Weights of a small transformer language model.
Size: 10 heads of 32, MLP 1280 tanh GELU.
Each number is 500 + 50 x the weight over its row's rms, rounded and kept within 0 to 999. Layers, rows and columns count from 0. Numbers have three digits each. The size before them is the row's rms in percent of the matrix's.

# layer 10 MLP up, 1280x160, rms 0.0911, rows 268-288, columns 0-159
097:481589448521553480552467569510465459450477459489580483540585572581539503588478446486494496576496536457468458423538515510582555457585579447511488519601567369473455548497562426473495508434444524543498530484519449564489492479474406487583525564497523562423416531465498562414503433455474440500552456464503574552489529465492521458480460473408420546470567492437496485473536563447552569426471598479470483505421517573515511451622484507436492482523453429545549504547496463447508383553519528
091:566462546548563493509393559439430394475455517594609523579575522387437443549593416511453523572478484519521446503466557434516513439503507513513467489522522419478495514522515564528503516480501489540476562481406571640554562502501526545497543523508403578422504517537526528480469481565447463492423481453439500457512544541598487458559443479492538486558523507493465480632456488435346481564509472557584513469580514468523482528441495512468503509537552506519494536475502528511527474466404416
105:415580463461480423478514427522515493518487466513459475513521580497503533485583522500415476523472524449553508527474481486515454397483432456533497574525439590547513590532515521521429575545540465573494487473480506616543449505533615436398505514447541604510472463499436529498409518469547532532516427519511519573521577499509482427425526403507536416555424544467500553446453613517530499475533412556500555493504554490529453527505441435467408479490457493505553388421407428481625513524529496
101:524535475563521510526455477468503516389467553512512461535495516555471452470556486445624493588511475533570380464466516479504420607505514478536505460458493460513514562575545421524497497457499523524413405489505481472441512511507484495484529443461514478469551544525579507484444533365538555464422549515326342367570552531432511473452401526515574535581488568489483475586517491546615487526500460515507479537514498535463579487483493519467540507481494449501474535504384523539542456474486511
100:509505482531510500493466486555515463473499580529526511545574470520444410459491456535373473517495479451530455615499580437565431581576552500529431551554376557455504584513521439535397530503438364522511318502511513541576420411462549479544409537477506569562540518504420468540548525510497467516574527455520484473503470488498454475527500438454530524578435465477501519520550480486489509463490480439480574498469525526521592420473459451429547534511400525553476577503483464532490507417560493
103:532532474458397427595485489525538492477518593479524489413531491583454465480533477539434531567595458513555502454506391482461382437601549548507425527494520455498545535489550485574452449431517608487475510527476494519511417463527479585459450459496436614478559479459517589433463469488459497487482442524395541528553479589522423521393509449557545528553550552466400510514531490540453503515561562510564492445429510558588394500572482416525496563477526514506485524527499453506523422473453512
095:527418524595572403408495410481528501442493564423524497598532531488559551584589477518528503608544460602513457507414463528553465556483422550499498459493521521520589507570570539519495569581377476466499446494515467501463537508528520534541551488511540581562456444424434564545478542495530578550380516469482439430559519459480505478518470546488500444491477477452563506452473514540482381525530484475478486492466581475532466535451481448464533514491542387601459468506384502438504450453515541
097:630444540503523439504477456487487541464558530523571437400485516498511447505494495513488543565545612487554390549517493507432490458465499546530482458570590451497498550515477533595490562512496622528485546458449410458527473474422460464534484449505416547449378473394550573504546515417528549498425477538551483535499538503596474423522502457621433449522489551502466487541624476461496536512450533491585498400510463498555404484444485503421438468483518391513503545499456473501444486540504501
105:476501516431516509564434433503425468524534487511433444574449507432435554464526429502469497503515524533478440473565465446499445548496483486519483426472460516459503470492519550539543471502576534530464558514504501492540501502544611554520485434554479480546577544555487519567500527529528587422505508486378441463548562440521459728472361525455541499483432498488590491632529479583459474510515481445555575492486548439566562441547465476490536415468544423484428512405457501471504551531531498
103:486564450520538451536660472527519459514507484542496389543441524595474500488562573487462486531462406468532509578524528492416559451506455582589448534519544508554513507544461459517432480495531474554524422443536465417532499482415543436498475475470513500543506483557478509529473514448531548492507504393560531440443422520445604479456520448476524564523485560416544458496508560520490472525605521483459653461449508498493504457420496497489539370485441536554587353446484484536533488484531429
101:544589563540478488488614547485497464464451556472507421469568537581471473543459616497440588544505518517448578546461497470537490496497447497520555501461590451569415553529564435559554521456417529520456454403543510521493515519435488499508567566473459537534484426478440521511502476394507502547531407448459518508453525612464460451465537485484477519534531503459501444545526421538520439449439458521469521477504553498515470453487476503456511535367476552415620459587519481444670489444558545
085:501547421608543542495552467497564487452563432502498556529499474466473484468592428550459439462525608589421427509504536527534454662535526422458493521513446440487423540499516560498508586447527447527456541541397531482552508514415455610537483544543440437440461491449446501494486531510468467462503509554502459569528565490538468520537573481460462525480449430545453464440524496576500520568613554521448509472465562493535596493441496467458568534453447370511467469449425494479414477474501568
098:547476408577427484510471434456560469519429573472482489402599490531570415440552570526554485527497512456451568522527444486494463476552547491528450471450549455514560562499550471564409593520445499469518410426552436589501522434475457454456489514489485530517512473457485471564438522435569538542548560608563490413494455440463461451436602568485461521496527503418590542570529491420507519461459524505468608491473513559514400489512458505470548472426441473584557527562555552552542487462426473
097:493418470476439506499464557481477508489477469502519470618474512434497465448421504490476526452495438512544517539510581507527495474464485453490483388402467376523575594522400543535576547492522456513535545494419463582618571394437420586508536510551459442465513521452485567562461508537508527513398542510477420443534622446519560463489508481553488523513642557495496477506490425533555537535568475446474514421526546461542497555463502502525469413439463500564485475543493478466441493583413561
103:527393520581487473547574428430501559424416476432435475495511556534462467564435527543543512457470542476417546356547433453442524531448465520444565542629528476497483484453441403556560506484564550478472522573453444508498494515492506560562545472488521526538467539574499562528532456443531504436558461437465529600471457450542563404438457472482495453552454585521389461528434489494459473547507389485507455472485523550488599413496480493518492488515598583493523534495510545554499426550541512
106:429457503549503532474536562428481361467464572545503471494474474434515436486513560533546398554494529525496490495510448465611533505562506614486592568537528487509480541557514411472498555551438490488503485478438537555478565502469394438501574516469504460509554515492449471511481568436494393532583545470511495482514495532572455503509520460396468614433562449455609520574427536557454501585541518433441533498518528479464539521494457448492564442394464505573469470512452469490462529357421508
100:535464403442466471518559474489503539485562505577477451453522527580534448523523601569373525548532459566485549505401465479530513483582576447509475583523446523485480547467535386470531485483506512545492564477554477508463503458422429499455564531523627516435416562494502583500515522467436468427498534455606495457544561501543527469414528462524525517550421598434523503540472558412563446505609465453481497480562520486384520450513469462438535431498462580503473556579553474553488489550566464
102:574530435522559469571472437464496486488580474507619464560473493478576450516499575443500556502473478502530514397419506503569416447566467442557507517521391513472524550493463443531454499486586430561453476489483472521511462396494521533517462570446496547488416495447379533486463619529483518543457513563514513496480454535488508493470472495564462469501425554496496526483529478478526605576572536451515502538516591516470493470474461483465490498427409553627393439561355463532564526497606516
088:450461548546476437487509474483497498503520525492536480495492423549518480461502539450460554572429541497515459493669540448513533382485467440486533430493550502509502546517518484443488483536568574496530478455427476462397531679507533537577507415555494441602479478530505536604539522507586544573462512440429566380587466468512542559488426460422441583552584439480459471447482512418501494481427472466443458488523492517491573572486543458508510454438567490556593479455483498514519452454499502
107:479502425564427618536511593430602621393431562483433427538517518512485473467531558518500532554543527565602602490460460526553405523652535534586431473477509513487524457477494474514466473509540555494465437517409460484524426581490464524429541450476460411554538484516403499540468492505567470491509491554475556586484528462440460511495526481506499466481451463471433434481495422478489588468465554523486501460456533499477468444593462549456585550494508466438529514565468513471477515615505441
101:491529546630463510469514465552528430569497650461582515597495555483467537454527547509458448555528570465417510437456475533480395476524457474541516490515565506594429577445556553506494496415447503532537494566385501495608483416486411533517492566417421551452512522463551615480480591493505569535533459396453546490402566493528535449498578479523561537494437547493506503487466487559491467594493547530497502489513501489526452466475420543478454538454442527530441439459470459468559437530503520
# layer 10 MLP down (transposed), 1280x160, rms 0.0929, rows 268-287, columns 0-159
092:467470523442480534522436519492552473486462489547530580435540447552561481510416468409522568531468570532487445548584527498456497452436473550479574497533502578498488524579471427549545496509523484486511516483543493426508490413524374372479459641463490462550437470458526518460517427573592526481527449590480353434466533504457472437477545409500541548590441520507455500542436551492590518579536534471448522545442494456525496542494602461455478414453523518509507491485526534552594544453472587
087:517515498583438481439509559585593513427609501526456482534495444525497455518524596418530458559419452506489550506471451485573451490476497495374517561485540542575431501410454461540449511570472485590521544472484531463572453496526560521492461499531557510536518404483522425487464469434478528533621430514533408493430541543477404534551548446423508505459477440551550553445456443405589528461550597413498454514460480524514453548466474522610509475504559557468469478505458538456463527521560593
111:540525416500525477477463484584470468496529488398498570492439531535581525463539558472563554514604470459530449679457430516507482530446537458539456456514498523542418542499500459448529502537439528503528471449476510544447460614547454535524529545504439501453565510442507487468479563469502523567420590515471585559467424485434459410566475522497549516471429455504518477529476537535530486589516515524645514496530514435491486506471562461447506400523456448517449545426489381465564580489369546
099:509425515469498625525561463430391486540483507577455487462405509572451470496469555419454461550449576476530555535615405489458484481531560497539577582508462475514526453466453535542538554509503481535381481471476465422494476562471416479510454478596513492542615468462433524517532572553545408441485596509549449526511607544493468464496515498492505473498511468479511516515479519468410476533543579493511376604419543501537623484504487526597508519522440473502475489490491518481538513483428399
095:526543528388474476412465578439449490490584477488424474486480533571512638511454556496585536544475472550466430492438482543432413460450581543464536403519500459468505479546524540470522596529453560494526473531494461498431527485407545639498481522422458426490374549481480581420498504500492629507393520435487503548437466519457567521517475443568469518441428461540583509470525551556467485598514595497557527592513489516541487497563469451507492461493571494509488511523476526434505493541485517
097:500602478464529545485470530528440461486542427521443484482532515527467437573480479583532572530499392445531605415552520463450463478528597435594490547534454438422532477537496466545529457495450507391450400514451471493580464544426541478527554526419390546591503553484528442520419484550494441432507592549455507457477487518537555399515527541442492560516510520434501528611461346539496537465517524496510476503465551453569546499465473530535497545601568451448513562517470507481437547503459516
087:482546574439560351510494450599472504478503622474549518603493502511394419448509435444504447513527481559490458491491550524536570543510501477536488499543485393542589476464485574512541409478549424566447501414496487515602440459536436465480470516509521512517501523502496484497527455509451529512583544565545427582534538477466478539551402540417549519509509528516499413429551510541550487455496508523489479481499514597533549494456500482537455493401513492455499411537388650545486440437443553
092:475544495483523473543443492417439486477490537487536412462454514512523448572513504571428533546326567624506487419490536481588493524493525580544578524495533497457466532523485504582517528575537501492491392505446502478515452447445548479412457468489586451565494471461587439553510595527456494507537451572513519541433412452526524503607573495488445436450542615560525494483530632494501471437538537481452500486546432459497526506464460552593510474393471548424488543426502526537479487524466457
108:563467468599500527469494528428555588519502486516475471472513598537552448557465525510538512564452507506539435496481485480442581516546497530504546597520545508534500515536491489632548563498457522429492378444525473476499453500405528483445551582461593513496506507426535434441549500518470365512461478598501458531477496537452525322523518517595439390494491541458444456370451500561541461543543526496524477431442490557518469472399466514430464518575465529524530470530474585526515454477536506
094:455556510383461497503539585481468587505509511451498526464499463459498529550454513580444527455511569457550442454443487511410474542513542622473560487517532452429511493497567522508520432541489445371506552483472552446586493488600477529508509455440488490485443559459490490573436504571445425395428520408479456474488607470514520485562456443501536552523521556456527432488638504450587575444550490518543534478590508438387480556533567537434518512588431506569485479517529463470525530472433527
103:500561531530514500485550475494564451519517444522504546456537598474615408528496423495526557467509503396506556486426501463513556512579535507547457489514477579523559416420430574536544471488481510538479444508496496506517494521409431542592474490572572553556514555420501547420591350458417575559405476479497463445475543553458502464433465510576509498388485537544479477523540504456453465468465540545397427482538491502390437475553582452479470521505500433527550513551536542514463570450461570
085:422463448458510595478486488532488542484571462467484443553553492530446495594378541528480555442540447605543536517460467427530523485461406542563548497424489490470449402541538469508456464554548490554496477575536527508538533526434513459448541512488498536527582426447420543496546472509506392528455502545435495536442533483559466520673457463526477516519488600453458456503474468501426492521423452533551560508415603401414522532548483539411413515510569586506499549549493500512476497564563517
092:512533509565543555552520505540405541486606505507525519560438436498424567578544544503483526479572528485457371447494512587522503569547473487577466508492446519525524508344482508374445465474509564512445526503458523398459560504463514496584455457511501488581520471440471451486480469519468488528440480445397520530531455457565464499501406429543556472452455459488459501498493415586488462517463487518646590530432482505531569467520567501539480512595439535516598442498511490433435566514555553
092:544481482490405519569598531527531467488563586515563506466485430470507498552458470397479546418508547487474494545531445595514510540553586546409498534447581504480486570482513425464510577441529580492526499494479502476380371542495518426523478532391467457494516525491490488433531494493554487492490548480455542548481491504573493548387468486411506524478416474539392378545478479551530531447461652514491524427463447485453558456493581640454473496545520560489529519493454500553501542528470488
105:507589401480495522525508571459409526533424482415485450513493628508521465557513574454490502508530393543488501450494604495462536506510430528522512518530551431551465459509577397476459538458440482409500470524476489468508540437455574465477496502479451501534490553559448487492504466496428507487569475525481414527479518572599583503588479479511487449542486657481526463428614449468522562451497450531604472486633515546490502446542445459498440551494492486458490561613515537540522561434426451
110:420439486555553554569555560484453581506476542574552492360508466448441480407422563455438558429542498477474513456449510552506520438475489492620539580549450531555541479465495484512480574438455553381576476577462492539547555536499513442447492486582482536566521566421451506462544502539493489539485445530494475427483527442403492396507440526551536499528336485547485572495397460510480622489487496495536544452443514526533491456511507545519478517485486512520554461465445515611524538464484521
093:461403572508568475434459512548470447505490507447558463598498395510506479467474501503482503456463572414569514577599504426454522557435519487491526471498449476694446530573498599493346536497505508472547499521522536441450499433517556544461435456563520536448460447511634471456530482507542522522581435539426453425470526465484438497524428506497616472479472502504466500452475543483530434520431531471576488504487486480505448525562479579572533554515495466468560462509560596516571490471525472
106:554484527491502458448559478419513492481491491529527523452376554589504491507567559448585492516588382499550528541450525458555483547519410389585565601485562529525509482472485440535511554522477497532491400538441453457556518588515457569435542554543486489455502572465435443587586488502505523534455503464563524427552508503527486503451493520420516567501495469427448517472489430471438555525458507446387554528545569501526354487521546474389538527499501452579475415465505488541397504535514526
083:455583529470538478526430504514476495467579434483524539534509468400510587499525451528590513443538514560484572502406465510456412487432620501451578547461538455554468516455542585486489483626488518465433440500593469538437547419419510552490538496548498479498554497405517474494485446505478521500528527462567560434428487506519454551573608558567529512413403537507467492626458454535472437483559489514499545549558509400451495565435454532526446535543429529458531536448450534513399483496478444
123:515535375480445442452413490483434531496487587457475505507504499532398465506668495587489471467459374534567537438520586474507435483560461546488480529457499515454481486569527533568420508517546496556466496508480483537489432450469464466470500434526514478563522505553486489578602502473518496449487451511506497541436547529570514530507477470462524447525516652490489505535566462409451441482406473475535514365534484494452542467478424577462487522507589579555516540599579538467447538518602488